Each number is 50 + 15 x the weight over its row's rms, rounded and kept within 0 to 99. Layers, rows and columns count from 0. The size before them is the row's rms in percent of the matrix's.

# layer 9 attention key, 256x256, rms 0.0902, rows 54-63, columns 0-127
107:64 52 47 42 63 49 48 49 42 63 52 46 42 15 47 59 64 55 44 33 31 40 56 66 35 45 35 81 81 55 63 58 39 38 62 46 85 91 45 42 63 64 92 60 60 78 68 43 49 45 59 55 56 58 29 58 32 42 37 26 58 10 42 39 50 84 40 55 24 46 38 46 59 45 39 66 52 63 68 44 51 51 74 33 26 55 52 47 56 36 76 32 39 39 49 38 68 77 32 62 36 53 44 42 53 26 43 47 47 31 57 65 56 50 40 52 30 51 72 44 66 75 38 23 68 47 40 71
099:59 41 12 54 51 35 62 39 44 71 58 22 31 20 48 42 40 72 61 58 40 29 44 60 60 41 49 39 70 70 55 25 55 29 76 33 49 34 46 34 41 43 27 50 53 61 29 51 36 40 50 41 68 75 34 34 51 63 61 74 44 49 53 60 61 41 39 41 33 61 42 60 55 73 79 63 32 67 56 41 41 27 71 49 48 58 67 76 68 55 38 35 45 40 35 38 57 43 63 62 42 29 71 54 42 68 41 51 59 66 29 74 32 60 65 55 46 48 68 56 45 76 69 67 56 47 45 56
097:34 56 30 46 50 71 59 61 32 43 82 62 52 51 37 41 51 47 41 49 46 60 40 54 55 55 26 38 36 34 43 53 46 36 26 44 51 61 63 40 37 39 49 48 50 53 63 35 41 50 51 43 58 50 40 12 74 41 77 69 37 51 49 76 54 65 46 52 44 72 34 62 33 66 38 54 67 72 28 41 35 52 49 45 51 51 62 51 65 42 76 77 49 71 10 31 49 50 58 65 71 50 62 35 38 44 63 46 26 41 56 71 65 48 80 56 61 40 58 70 62 50 54 40 72 43 40 45
101:32 53 44 48 56 31 70 48 18 38 37 59 45 55 35 53 78 46 76 34 67 65 54 49 34 46 43 25 65 41 63 61 59 52 50 57 55 55 51 45 73 46 52 15 41 56 72 50 70 48 19 65 54 61 68 47 63 72 63 45 45 59 26 47 61 58 34 63 57 40 79 62 29 57 57 35 68 24 85 63 67 30 67 63 68 22 42 36 49 35 18 30 51 45 64 30 40 21 47 66 41 54 58 39 46 47 30 38 25 51 28 52 46 64 45 51 67 02 49 29 64 23 54 40 53 55 43 52
104:53 44 48 94 45 80 62 57 37 45 50 31 27 33 53 68 35 68 35 49 60 63 36 30 52 58 52 50 44 43 40 24 32 44 49 37 52 33 46 41 43 45 67 42 40 61 58 54 67 18 50 99 49 54 57 28 56 52 30 58 83 71 52 51 41 40 29 51 51 31 42 78 38 46 52 20 71 60 39 44 30 63 08 42 76 26 49 88 60 14 62 57 36 29 66 64 29 82 30 44 63 62 41 73 44 54 63 43 70 49 58 81 31 57 38 52 31 38 49 45 53 44 43 63 59 55 57 44
101:49 47 58 53 43 32 63 56 78 16 46 47 59 20 47 48 65 54 50 47 71 49 37 40 66 53 40 40 76 68 41 06 73 67 38 50 29 39 49 63 56 33 49 56 35 50 33 62 41 53 57 79 53 47 51 61 52 49 45 29 81 38 63 79 19 67 61 40 46 56 27 65 58 25 53 35 35 44 56 45 56 58 75 35 48 79 47 28 38 36 63 43 25 31 53 41 56 41 50 46 35 64 38 50 53 50 54 31 31 64 35 58 40 41 22 42 30 53 33 23 46 65 85 41 74 67 54 41
096:60 35 29 29 40 28 68 63 52 57 32 43 68 46 52 30 59 71 58 56 82 07 47 63 63 48 53 57 17 27 62 41 81 56 59 35 53 45 48 78 28 99 29 70 46 24 74 23 45 51 65 55 69 67 60 36 60 29 68 74 73 41 59 55 59 61 53 50 58 40 58 49 38 52 61 30 44 46 32 26 61 56 47 61 60 52 65 44 53 39 42 38 60 43 60 48 30 57 63 45 49 45 84 51 42 54 50 33 52 49 40 49 64 31 58 57 39 38 58 51 49 45 43 33 53 62 60 49
093:09 62 59 81 52 32 45 37 40 68 78 48 37 34 45 42 42 64 42 60 69 39 52 74 62 46 72 64 37 69 58 40 69 39 49 49 40 43 53 41 30 50 66 45 71 56 30 27 39 49 41 32 38 76 28 46 69 27 29 85 52 33 45 50 37 60 56 30 43 33 84 33 73 60 52 36 54 52 60 58 32 67 62 38 66 64 55 60 52 51 39 68 60 74 57 45 86 55 64 53 50 48 48 50 47 49 57 44 54 21 59 53 25 38 55 47 44 77 53 63 39 74 48 72 61 36 34 40
092:44 48 74 42 18 54 42 48 28 60 58 56 61 60 54 35 46 50 68 41 13 46 37 41 59 69 80 54 20 77 73 56 58 66 76 52 59 48 57 68 53 44 70 67 52 60 21 48 51 79 57 55 31 83 49 50 20 52 64 84 15 43 58 48 64 50 81 53 37 41 50 77 29 41 74 42 46 41 39 43 39 36 42 86 67 44 75 44 50 37 67 42 64 43 54 39 28 58 44 69 37 60 45 27 43 31 46 62 54 56 49 31 70 35 39 38 61 48 29 35 26 44 68 45 52 73 59 49
101:64 39 65 42 37 43 56 59 21 76 49 79 44 44 36 40 39 32 43 36 60 48 70 46 64 42 68 82 62 39 30 57 39 46 63 40 61 63 74 44 21 35 34 62 26 58 45 62 59 28 55 55 61 50 54 62 54 31 48 54 86 50 41 59 43 37 38 47 25 62 72 57 34 53 56 70 46 43 68 42 20 36 71 57 27 47 34 68 73 55 70 53 68 62 53 55 40 74 63 36 43 39 47 70 57 37 45 43 45 45 54 31 17 49 65 64 44 41 48 53 22 78 34 26 23 79 38 43
# layer 9 attention query, 256x256, rms 0.0872, rows 55-63, columns 0-127
098:41 55 34 75 28 90 49 57 36 90 76 26 38 46 47 58 31 78 38 29 21 26 59 70 72 34 25 43 52 54 67 43 90 23 50 52 59 58 56 48 58 39 57 53 60 55 41 60 52 33 32 35 53 77 48 34 75 23 62 59 85 56 43 50 70 48 47 27 39 58 56 49 48 48 50 58 56 65 42 56 47 26 46 49 48 65 49 43 42 75 65 61 40 62 22 46 39 56 72 63 55 30 85 51 45 43 60 58 50 51 49 56 43 82 54 49 49 45 19 41 38 61 76 39 41 38 52 45
098:56 73 37 54 57 41 79 40 45 53 70 38 59 53 39 36 61 43 42 32 22 49 75 30 32 31 66 33 22 40 54 62 85 65 48 22 60 60 70 52 48 76 43 48 50 46 46 53 43 16 52 44 44 49 36 31 69 46 66 76 63 34 45 69 33 48 76 38 61 78 49 44 58 63 31 45 61 58 50 51 49 39 37 44 43 36 53 48 67 74 53 60 54 57 46 56 55 32 43 67 57 38 86 58 33 43 60 64 46 41 69 60 65 58 65 58 71 33 47 58 51 38 47 54 88 20 43 47
099:09 47 69 67 36 49 77 47 43 46 56 59 78 36 62 49 58 61 53 46 73 57 37 40 38 44 26 76 58 61 59 39 49 72 33 68 50 56 46 61 74 24 53 43 73 60 53 68 76 25 39 27 52 59 75 53 29 53 48 37 41 63 50 37 30 62 54 71 52 17 57 56 17 26 57 53 58 51 55 31 48 70 40 73 46 56 73 69 44 51 42 66 40 44 55 57 27 46 47 62 32 37 22 74 76 40 50 56 21 65 23 28 22 59 66 61 44 39 42 42 64 37 61 18 68 46 35 53
099:72 07 44 57 00 66 62 63 71 32 41 59 39 46 43 42 34 60 26 47 57 36 35 61 41 37 55 47 22 46 44 31 37 50 61 25 41 58 53 60 52 51 61 36 29 39 48 61 47 35 55 90 58 50 75 37 59 53 49 37 86 53 32 64 36 59 49 64 53 46 56 76 28 56 45 22 50 54 39 48 55 70 47 58 82 54 37 68 45 30 51 69 52 36 53 46 71 51 58 69 66 45 38 58 43 49 58 44 39 64 62 61 32 35 29 65 32 29 20 40 88 61 43 63 25 69 42 34
100:54 58 51 60 51 46 43 59 38 29 54 80 60 61 55 37 65 76 51 76 36 48 55 45 58 76 43 40 52 44 40 41 68 76 44 43 38 46 56 73 35 18 44 48 39 36 32 20 49 55 40 60 45 39 58 48 54 58 31 57 75 55 54 65 30 87 59 57 25 49 45 70 37 53 67 42 42 14 49 49 83 34 54 36 69 51 47 43 28 36 62 43 28 29 59 31 73 34 74 64 47 58 40 34 67 54 47 39 64 73 46 58 61 29 32 40 38 35 52 40 65 47 84 81 67 44 60 21
097:56 76 58 60 34 69 36 68 28 54 30 33 71 72 23 58 21 59 53 12 89 44 33 76 39 55 28 20 68 31 49 42 41 50 70 55 75 32 49 45 45 35 47 29 61 33 37 30 39 38 50 48 64 52 35 58 67 40 30 27 53 39 35 31 40 43 56 51 40 61 50 58 57 46 33 55 62 57 67 37 49 50 39 52 48 58 62 25 63 64 42 54 70 63 86 41 35 35 67 36 52 54 54 74 33 41 38 41 67 46 48 11 52 70 74 90 48 81 56 44 32 68 51 69 47 49 52 56
095:30 46 39 51 40 36 50 56 65 54 59 73 65 53 14 50 47 44 44 54 33 55 53 58 53 52 58 37 47 45 47 41 46 44 56 93 28 43 62 26 72 43 66 52 65 59 22 56 31 60 21 42 40 71 40 83 34 55 65 68 51 50 30 52 48 70 63 55 45 39 65 51 40 57 37 39 53 52 22 39 46 61 54 40 47 75 66 48 53 75 62 67 38 77 45 39 54 52 48 65 53 54 54 51 45 71 38 30 75 41 26 45 38 55 28 64 64 63 63 80 40 23 44 65 21 32 58 45
097:44 32 58 54 62 31 37 54 27 68 65 43 72 44 54 51 18 46 75 39 40 07 44 43 41 40 71 65 31 49 44 61 37 72 58 34 84 39 53 35 43 51 73 57 37 46 43 36 35 59 43 68 62 59 50 20 33 60 42 37 31 62 28 36 49 59 58 68 78 51 43 39 46 56 65 35 39 43 63 46 22 61 41 43 49 67 75 13 51 57 57 51 39 62 37 84 35 70 39 50 40 58 72 21 58 69 45 55 92 64 58 32 44 44 39 55 77 30 38 51 33 80 76 54 43 42 49 50
103:43 29 40 53 58 54 67 51 52 68 39 40 32 76 48 44 45 49 30 51 53 37 83 68 48 32 61 51 30 39 49 43 48 33 66 44 65 44 63 53 50 21 60 58 45 69 24 48 69 43 46 46 53 33 54 37 59 63 48 56 79 34 20 68 25 50 24 58 33 77 42 52 40 74 47 53 62 48 63 28 56 54 51 43 29 13 57 14 51 37 29 33 63 80 28 72 42 71 30 54 69 77 30 65 66 56 54 44 53 71 53 70 48 49 61 56 53 47 11 37 45 54 25 48 18 51 38 71
# layer 9 attention value, 256x256, rms 0.137, rows 0-17, columns 0-127
095:61 48 81 32 55 59 60 46 62 17 42 61 54 47 58 52 32 46 42 53 33 25 30 06 48 60 52 64 60 62 44 57 72 61 60 54 53 51 54 49 62 61 52 50 33 39 41 41 44 80 82 55 81 56 73 54 60 84 48 66 57 40 57 65 74 62 28 55 56 60 41 61 70 45 60 54 30 26 41 28 52 47 36 42 59 49 43 51 37 69 30 31 37 72 23 75 42 75 39 48 25 41 44 60 17 38 53 52 29 73 21 16 43 43 35 44 54 61 41 58 52 63 42 58 50 48 74 45
097:57 26 36 57 71 60 42 45 50 29 42 55 44 44 63 38 62 35 80 53 88 30 61 60 73 48 78 68 47 51 54 47 67 42 60 43 28 44 41 54 46 49 42 40 71 26 53 41 55 61 95 61 85 66 50 95 24 59 59 63 51 63 63 45 46 39 59 52 35 64 68 24 48 38 58 41 39 44 49 25 60 77 55 48 61 33 26 47 58 62 77 59 42 59 43 39 68 63 23 40 45 54 75 37 57 62 43 67 74 38 64 51 63 47 37 50 28 25 61 13 38 44 32 53 38 39 62 42
100:37 53 57 50 34 36 51 42 24 31 38 38 24 66 56 61 74 35 58 17 84 48 51 37 46 57 71 52 53 52 40 63 48 59 65 39 55 68 55 47 38 52 74 69 52 56 27 32 40 57 49 62 85 76 65 34 56 19 59 48 41 45 22 49 64 59 35 48 62 57 74 54 52 43 66 34 50 39 43 49 62 48 53 40 29 10 83 49 70 48 56 43 36 35 55 50 31 38 57 35 93 51 34 62 44 51 74 56 55 55 37 46 36 63 34 43 74 79 48 60 33 58 35 49 38 50 80 37
100:37 34 47 51 75 34 41 45 52 55 45 37 59 58 40 58 34 42 44 29 48 39 53 43 74 57 41 41 44 49 46 43 49 61 46 85 23 36 51 53 46 31 36 72 38 46 57 57 44 23 75 77 86 27 50 45 61 45 33 35 55 36 93 60 68 22 82 63 77 44 38 70 43 77 71 14 36 39 36 35 62 66 48 48 52 64 50 56 58 55 41 34 40 49 46 49 48 38 63 50 39 72 41 70 53 54 63 85 55 53 37 45 25 51 50 67 70 34 62 23 54 67 50 60 89 70 40 52
093:16 61 49 44 39 74 41 39 55 54 76 56 24 56 59 74 50 86 34 51 63 85 65 52 51 47 39 52 68 27 40 69 38 59 64 70 56 44 53 39 82 45 45 35 65 73 59 40 52 42 42 57 35 57 90 50 63 50 57 66 59 47 50 36 58 56 53 76 40 30 51 74 54 16 37 65 42 72 27 55 41 60 59 61 31 65 56 27 28 33 35 36 51 75 48 34 42 29 75 29 56 61 87 27 48 72 22 63 47 44 51 33 10 40 32 68 25 66 44 80 54 80 33 44 28 42 45 55
091:77 59 54 37 41 79 52 39 53 52 51 48 46 40 52 50 62 52 81 56 75 26 28 36 26 51 70 31 42 67 30 48 58 61 49 55 38 63 20 44 54 54 51 31 37 44 49 31 65 60 42 45 64 49 27 52 44 59 38 62 67 46 18 72 55 64 43 43 53 62 56 61 67 45 78 43 39 50 65 37 54 65 49 71 31 58 58 49 63 69 55 60 58 44 67 68 49 42 52 36 50 75 51 55 56 42 47 55 75 43 43 53 58 77 47 60 69 35 47 49 29 63 51 43 21 55 58 93
097:33 22 74 45 35 53 36 53 44 64 30 48 66 44 97 31 45 52 35 52 33 66 44 44 52 49 51 36 42 40 50 43 44 57 55 45 67 56 43 52 16 54 44 53 43 53 76 20 73 22 75 53 71 41 28 42 79 63 89 50 46 60 77 31 51 29 74 62 40 54 30 38 56 41 55 46 48 57 41 71 57 27 42 34 52 58 60 49 60 26 38 35 60 69 50 46 71 59 33 30 55 35 57 56 62 76 53 51 31 53 33 54 66 65 43 42 62 48 35 84 48 43 45 50 51 31 23 58
098:79 67 70 47 40 70 49 70 59 71 80 53 58 58 40 48 53 40 33 55 11 49 48 30 57 83 67 51 54 56 59 51 31 70 55 54 65 46 01 44 37 51 48 40 65 06 23 76 61 71 69 49 42 37 39 20 30 46 21 33 58 21 22 38 58 52 44 78 72 44 70 65 59 72 23 42 69 49 72 50 31 46 88 19 41 38 50 36 46 60 39 72 56 37 44 43 47 57 45 33 58 63 46 26 64 44 65 54 42 54 39 50 60 23 47 75 51 69 51 63 65 66 35 41 30 52 40 53
100:62 36 73 24 46 66 62 28 38 44 37 52 60 37 48 37 40 64 43 61 53 58 48 53 68 39 70 44 58 44 74 31 35 66 38 56 64 64 50 71 65 44 70 35 34 74 68 78 55 46 39 56 33 45 49 89 80 21 46 63 59 23 31 69 29 19 60 37 28 61 53 28 52 67 16 51 57 61 56 48 29 63 49 53 56 60 53 63 43 43 42 79 55 20 59 68 55 22 62 50 38 51 65 94 42 56 63 24 57 48 32 47 49 57 63 36 33 43 47 30 55 35 47 46 73 50 70 44
102:59 65 67 58 64 69 48 46 20 49 38 43 52 48 47 55 59 82 51 63 36 26 81 43 43 39 45 67 33 28 51 48 42 44 56 61 29 28 35 43 35 51 68 25 35 49 51 47 30 46 23 51 30 70 70 53 43 45 58 69 26 66 44 60 68 59 54 73 53 49 39 33 56 55 51 51 23 66 38 12 60 43 59 38 52 52 29 39 42 55 39 54 32 49 65 52 55 37 27 56 50 39 24 59 52 50 52 39 33 57 61 40 64 40 48 67 48 69 33 62 44 35 69 41 45 81 36 59
101:93 50 32 16 42 63 38 24 49 62 68 32 63 26 72 41 36 05 64 38 23 70 71 66 43 40 55 64 62 56 22 44 62 69 47 34 71 57 54 47 40 25 68 23 32 37 44 34 51 62 47 43 44 59 58 53 62 58 33 35 90 72 29 61 52 66 36 51 28 29 43 48 59 68 56 35 44 56 51 26 43 52 42 70 65 33 54 51 29 50 43 82 51 70 52 67 33 33 81 50 45 59 57 44 32 47 32 61 34 76 55 56 51 69 52 67 65 70 49 54 86 44 34 64 41 56 51 33
099:35 58 50 45 54 67 57 46 68 59 55 32 62 41 10 17 58 39 34 47 42 63 48 69 52 54 47 58 32 58 52 47 47 47 34 38 60 55 79 45 46 22 48 24 42 59 51 36 75 64 44 50 59 33 55 45 69 52 61 71 39 47 88 51 63 51 50 40 35 32 54 34 40 68 49 50 32 53 66 41 71 58 56 37 55 40 37 33 47 71 23 75 68 54 50 25 37 49 38 42 36 37 59 33 46 59 48 58 38 30 43 23 59 52 52 40 48 42 49 70 38 51 36 71 56 45 51 51
105:79 48 58 75 47 52 38 34 75 11 54 35 44 61 77 59 45 55 54 68 39 56 50 57 35 64 42 22 38 58 31 48 45 75 49 33 46 33 38 44 61 30 50 63 50 50 26 55 52 65 58 65 72 38 76 53 50 58 38 43 13 28 38 50 36 36 13 64 20 25 30 76 60 53 57 58 41 41 51 49 81 40 64 39 57 65 52 46 32 68 61 28 71 31 57 82 58 30 49 58 29 13 46 40 54 55 52 19 36 51 44 64 43 30 51 53 56 37 51 40 55 45 42 62 53 47 61 49
089:51 38 36 38 45 89 53 50 53 78 65 74 94 58 39 85 53 56 52 36 52 47 39 50 36 55 36 35 17 39 59 48 77 43 44 60 50 67 56 52 57 40 46 43 39 50 65 38 59 48 60 43 39 37 60 43 65 38 74 37 45 45 53 56 64 66 50 62 35 40 64 44 25 30 34 37 13 41 79 34 49 57 70 73 42 23 63 23 66 34 55 49 75 44 74 41 35 64 31 72 63 44 62 51 52 56 33 43 40 81 55 65 29 64 62 47 62 34 38 48 55 43 44 55 50 48 48 68
101:25 41 45 85 41 41 74 33 53 29 31 51 68 48 49 41 58 30 30 42 49 69 59 48 33 54 68 75 62 68 31 54 49 40 56 70 66 38 38 54 35 59 44 59 07 71 42 34 44 82 68 48 40 57 28 66 46 47 61 43 43 64 41 60 34 36 40 72 51 25 63 45 47 45 42 48 65 47 59 52 30 43 93 69 38 66 34 53 38 50 59 24 39 49 31 55 62 53 32 36 55 67 32 56 63 57 40 44 69 75 49 47 44 67 28 63 81 54 46 58 37 62 36 42 48 52 41 43
094:43 53 41 56 64 57 32 53 52 65 44 49 53 38 58 54 36 55 73 85 70 68 54 53 53 44 38 34 26 54 58 63 48 49 62 69 40 32 24 40 65 44 65 66 64 48 58 67 42 63 49 46 55 59 49 51 61 77 34 31 51 53 57 24 48 60 48 45 58 50 37 67 29 44 59 64 59 80 38 47 63 42 71 47 33 46 60 73 56 25 79 54 53 45 61 62 39 39 60 64 47 53 32 57 59 45 58 57 19 65 48 88 31 48 37 45 54 47 51 41 55 57 62 38 55 56 52 56
104:50 56 39 31 62 60 25 74 31 41 53 53 45 22 32 71 56 53 40 58 54 25 64 23 44 34 58 39 66 48 58 46 59 40 53 62 44 54 47 42 54 46 68 61 34 66 46 69 62 63 36 46 22 26 22 53 65 36 81 61 61 56 39 73 45 49 60 60 53 49 42 43 39 57 64 47 49 56 36 42 67 62 57 48 55 53 51 78 38 40 41 64 44 26 41 44 69 50 52 42 43 18 63 43 66 76 29 58 96 45 43 55 35 67 24 56 43 45 51 71 27 25 40 36 34 56 51 48
101:66 64 55 55 48 39 55 09 49 21 31 63 25 49 41 64 70 48 79 37 56 40 35 40 57 66 71 45 44 50 36 64 47 34 59 16 52 42 43 27 46 53 52 42 46 66 80 38 53 39 53 43 44 57 30 50 30 41 51 75 85 48 67 52 41 40 83 53 66 45 35 69 72 67 48 44 59 43 53 65 70 41 63 31 66 35 42 58 41 64 65 52 58 41 48 21 60 64 60 63 45 56 48 41 56 28 47 58 55 48 71 47 50 42 25 46 67 68 73 36 66 45 61 19 65 83 30 54
# layer 9 attention output (transposed), 256x256, rms 0.12, rows 0-17, columns 0-127
094:25 55 50 29 37 46 39 46 32 57 73 16 60 64 36 61 91 17 50 71 31 64 51 68 37 47 49 26 37 53 56 57 51 64 38 24 66 43 45 34 36 32 20 53 51 46 20 73 22 53 54 54 62 45 87 40 42 48 46 42 32 24 42 50 39 54 76 41 33 54 65 53 38 42 53 45 59 60 51 71 45 66 73 44 55 65 67 27 39 38 53 66 38 42 60 54 46 53 46 61 87 55 66 63 48 66 62 46 42 34 58 57 71 86 75 41 38 46 50 15 68 44 57 26 58 56 41 56
097:41 35 65 44 70 42 65 37 41 41 64 38 32 31 28 47 31 38 47 74 53 33 54 34 33 65 50 44 52 76 67 59 60 41 31 44 30 40 69 24 43 47 30 50 41 60 55 60 32 68 43 64 35 61 45 56 55 57 63 49 36 49 45 40 70 75 47 49 48 55 60 52 33 36 49 59 45 65 45 40 45 44 48 39 53 78 90 28 47 85 37 55 41 20 52 35 43 45 50 65 21 23 72 34 39 46 45 75 66 52 53 39 60 33 52 51 61 46 62 64 67 56 44 74 77 41 45 67
105:49 49 54 67 47 39 46 45 55 45 73 37 58 64 61 53 34 60 61 57 26 39 32 43 48 56 67 42 53 49 62 37 49 16 34 66 37 62 58 34 30 40 56 57 70 44 76 42 44 57 47 43 56 67 09 56 45 53 44 77 35 22 63 34 46 46 56 59 85 58 46 63 65 51 42 39 49 35 23 51 47 72 82 79 51 63 54 46 38 15 53 76 61 46 52 44 83 37 66 67 51 60 68 70 50 61 64 38 43 65 76 47 47 50 59 43 33 35 31 35 51 42 49 34 57 18 27 64
101:65 39 46 35 43 65 67 31 56 61 26 45 81 51 56 67 76 44 74 60 44 34 36 33 33 73 75 56 56 62 49 69 55 43 66 40 68 64 51 46 31 47 34 54 17 59 44 58 45 60 51 34 48 54 68 52 38 37 32 44 33 77 39 20 41 34 77 39 54 29 12 38 48 37 02 71 43 35 42 88 66 56 65 57 78 27 68 53 18 63 57 35 66 33 51 56 38 57 27 74 40 56 49 39 57 64 42 67 53 47 49 46 62 56 74 42 45 56 82 33 18 34 65 58 57 44 60 41
095:89 52 52 53 40 61 91 79 43 64 36 57 79 26 39 33 51 35 39 50 28 76 50 48 61 68 56 43 33 32 47 73 36 39 57 32 61 34 41 57 32 53 27 43 40 61 49 49 53 29 69 49 31 38 38 75 49 45 55 22 59 59 31 46 55 49 34 68 34 35 62 63 57 83 19 27 45 44 51 44 39 51 44 45 60 51 52 61 66 40 42 55 74 29 88 42 72 44 49 50 83 64 69 58 31 40 60 42 61 52 51 47 60 68 62 45 38 21 56 57 51 60 25 56 55 60 33 61
090:50 41 48 49 53 63 69 23 67 48 44 91 56 53 36 31 25 51 51 47 44 36 45 69 45 30 18 34 70 57 52 61 46 57 53 39 34 75 41 50 23 55 45 70 48 49 62 49 80 49 38 59 25 45 68 46 58 50 58 62 45 69 64 79 37 54 55 58 54 40 46 80 45 56 52 41 73 55 46 60 65 47 43 65 47 75 31 52 80 38 35 37 56 40 34 43 52 28 47 20 36 59 51 29 68 43 33 57 44 58 35 43 86 47 77 38 62 46 56 45 73 53 51 48 54 75 49 68
098:46 42 69 52 57 63 42 40 63 58 60 61 48 67 86 95 38 36 48 59 54 69 60 43 42 41 65 75 48 59 14 71 49 60 54 50 54 73 42 45 64 60 55 37 60 48 38 47 40 45 29 41 55 67 52 67 77 66 58 23 45 44 53 45 11 58 45 48 77 46 30 35 38 39 61 26 43 48 56 35 71 43 55 73 28 55 53 43 51 78 70 51 69 49 47 54 47 50 53 56 22 49 19 51 68 46 44 68 47 49 48 41 50 64 77 64 18 41 27 22 49 41 41 73 65 58 58 38
096:63 45 35 43 44 22 51 37 76 59 44 42 57 30 76 44 37 29 61 55 70 21 43 28 34 53 30 53 46 49 44 68 44 48 84 63 60 40 52 32 32 57 55 40 46 85 47 52 38 48 53 27 44 61 53 60 52 23 76 41 43 40 38 44 74 49 32 84 53 35 21 61 58 49 58 26 46 66 45 44 47 41 34 53 76 64 42 37 54 21 34 82 34 58 65 69 45 49 52 38 44 47 37 28 51 51 53 67 38 64 65 53 58 56 50 52 36 56 36 67 43 53 42 38 58 43 64 54
097:47 32 40 57 57 42 57 44 49 43 58 68 43 13 54 64 56 72 33 74 61 48 66 73 44 26 39 72 56 77 54 85 73 56 60 46 60 42 63 47 42 41 56 23 39 14 38 25 66 45 48 53 30 38 79 50 52 36 50 70 38 56 52 69 40 51 40 48 68 73 57 31 53 71 47 57 46 60 65 51 63 53 45 35 38 60 32 46 18 38 51 41 46 43 45 30 46 54 66 55 38 40 74 38 02 51 53 72 69 55 46 22 35 62 54 52 64 79 37 48 50 28 63 48 40 22 41 59
098:60 46 46 89 53 50 70 37 43 65 42 40 36 69 38 37 52 40 64 42 52 54 35 93 46 68 36 65 13 39 61 37 56 46 64 33 33 69 40 46 53 61 59 70 40 82 23 65 50 51 84 42 57 30 71 50 46 76 23 55 56 74 56 30 52 55 79 41 48 62 35 34 57 62 52 43 36 60 40 62 58 75 42 46 51 15 60 33 50 39 40 67 56 71 77 69 41 32 45 41 46 17 38 61 29 39 38 54 72 24 64 78 57 29 26 35 47 61 33 71 49 18 56 30 29 43 78 51
101:28 39 90 69 49 46 33 61 32 41 48 43 59 43 47 62 48 58 35 67 71 44 53 43 73 23 84 36 25 58 50 47 30 35 58 63 74 58 64 34 58 70 48 48 35 48 70 61 48 37 52 73 64 33 21 59 37 42 35 38 70 31 28 30 39 39 34 48 42 41 41 60 43 73 47 82 66 65 71 41 63 39 64 68 65 59 27 47 59 33 30 39 42 61 64 59 60 89 77 60 44 51 43 37 45 44 19 31 52 57 40 81 60 55 24 59 46 38 19 29 64 40 64 36 54 57 61 55
097:28 46 41 30 39 41 59 74 79 58 42 50 69 37 59 66 50 45 22 56 39 57 55 58 60 50 42 16 61 10 55 42 43 60 50 34 49 74 37 44 48 66 71 67 70 70 37 45 36 63 50 44 48 84 41 61 68 23 55 53 62 54 63 64 36 52 55 47 61 39 59 72 42 27 24 49 41 57 61 43 43 28 62 43 51 25 57 50 52 69 70 61 48 59 52 54 39 21 71 26 32 69 33 22 51 56 49 54 47 41 31 46 52 23 37 71 83 61 53 41 60 42 40 56 55 41 58 46
104:67 64 48 28 46 70 51 49 29 63 41 49 57 33 77 54 78 28 59 40 41 63 35 42 43 52 63 49 57 33 41 31 50 82 46 35 51 39 44 55 51 58 28 42 73 21 68 74 39 03 67 47 84 51 67 65 46 43 46 53 41 45 73 48 50 45 51 46 65 57 48 52 68 48 37 23 50 61 49 53 40 55 59 54 33 74 37 16 46 54 25 35 37 56 63 49 53 52 54 58 49 59 57 45 53 46 59 40 67 50 51 32 84 66 33 45 49 64 46 57 48 56 41 55 61 34 48 55
088:61 38 67 51 59 41 43 46 56 48 28 40 21 66 46 67 37 45 29 44 62 72 60 35 38 51 07 55 56 31 31 63 19 37 33 33 66 53 76 50 30 69 53 62 33 63 49 42 50 47 32 52 43 36 60 40 62 53 62 56 35 57 52 22 63 44 43 55 72 45 82 58 40 26 47 69 62 67 23 56 93 52 43 53 36 51 33 73 46 51 34 47 57 43 35 49 34 36 53 47 69 67 68 79 66 37 66 39 62 46 55 64 67 52 61 73 58 72 24 30 54 51 65 53 47 82 66 54
100:64 47 47 56 35 46 67 41 19 76 58 42 35 56 54 41 62 58 58 39 31 60 32 56 54 59 39 39 56 48 63 74 40 68 29 45 54 64 68 48 20 54 49 62 51 99 33 35 72 61 43 52 62 49 45 04 31 75 80 41 34 59 53 58 64 65 61 38 46 76 18 69 30 51 71 53 49 63 64 59 37 27 53 68 54 46 39 36 59 29 63 44 60 40 59 40 52 55 44 51 26 53 29 61 32 41 37 51 60 50 49 59 64 56 59 55 19 57 69 65 21 68 09 36 97 51 45 41
093:57 15 64 60 29 49 38 54 57 39 40 58 73 39 43 56 44 49 33 56 40 34 48 87 46 42 41 65 30 58 16 32 71 47 51 63 41 55 39 63 67 55 69 38 32 60 60 47 63 59 35 71 31 40 74 82 54 42 49 61 44 46 64 48 22 50 42 70 41 41 44 45 62 46 48 32 45 41 35 40 28 47 35 33 74 38 49 30 54 65 64 68 45 34 47 57 31 59 49 63 39 79 49 54 54 53 69 54 73 39 78 28 44 48 38 57 60 30 62 39 27 48 08 48 40 41 56 60
100:52 48 93 51 47 39 50 42 50 33 73 49 77 50 68 51 47 54 82 52 33 53 49 54 09 52 30 57 45 62 55 54 58 65 33 46 03 62 26 49 68 41 40 58 51 71 51 45 38 56 82 56 42 67 56 26 45 70 48 54 34 52 50 76 43 69 63 67 50 28 47 68 19 17 57 51 68 51 37 48 53 45 31 52 43 68 53 70 95 40 39 37 59 78 43 41 36 35 57 39 24 27 44 75 42 69 38 61 41 49 46 77 71 15 63 56 86 67 42 51 62 61 45 32 49 82 70 59
099:41 33 42 77 41 53 65 50 68 74 65 46 63 37 53 35 36 74 38 36 31 36 44 63 37 27 44 66 55 42 63 51 46 56 37 63 50 53 42 62 87 72 58 54 64 37 67 58 53 27 35 35 54 34 53 44 44 58 66 78 68 55 09 31 37 40 52 57 46 35 43 52 38 43 65 34 57 50 44 64 46 76 60 68 30 41 35 41 61 76 77 63 59 60 55 20 62 54 55 45 32 45 46 39 49 51 49 45 20 56 37 45 50 71 47 53 84 52 45 28 73 71 40 71 40 50 63 53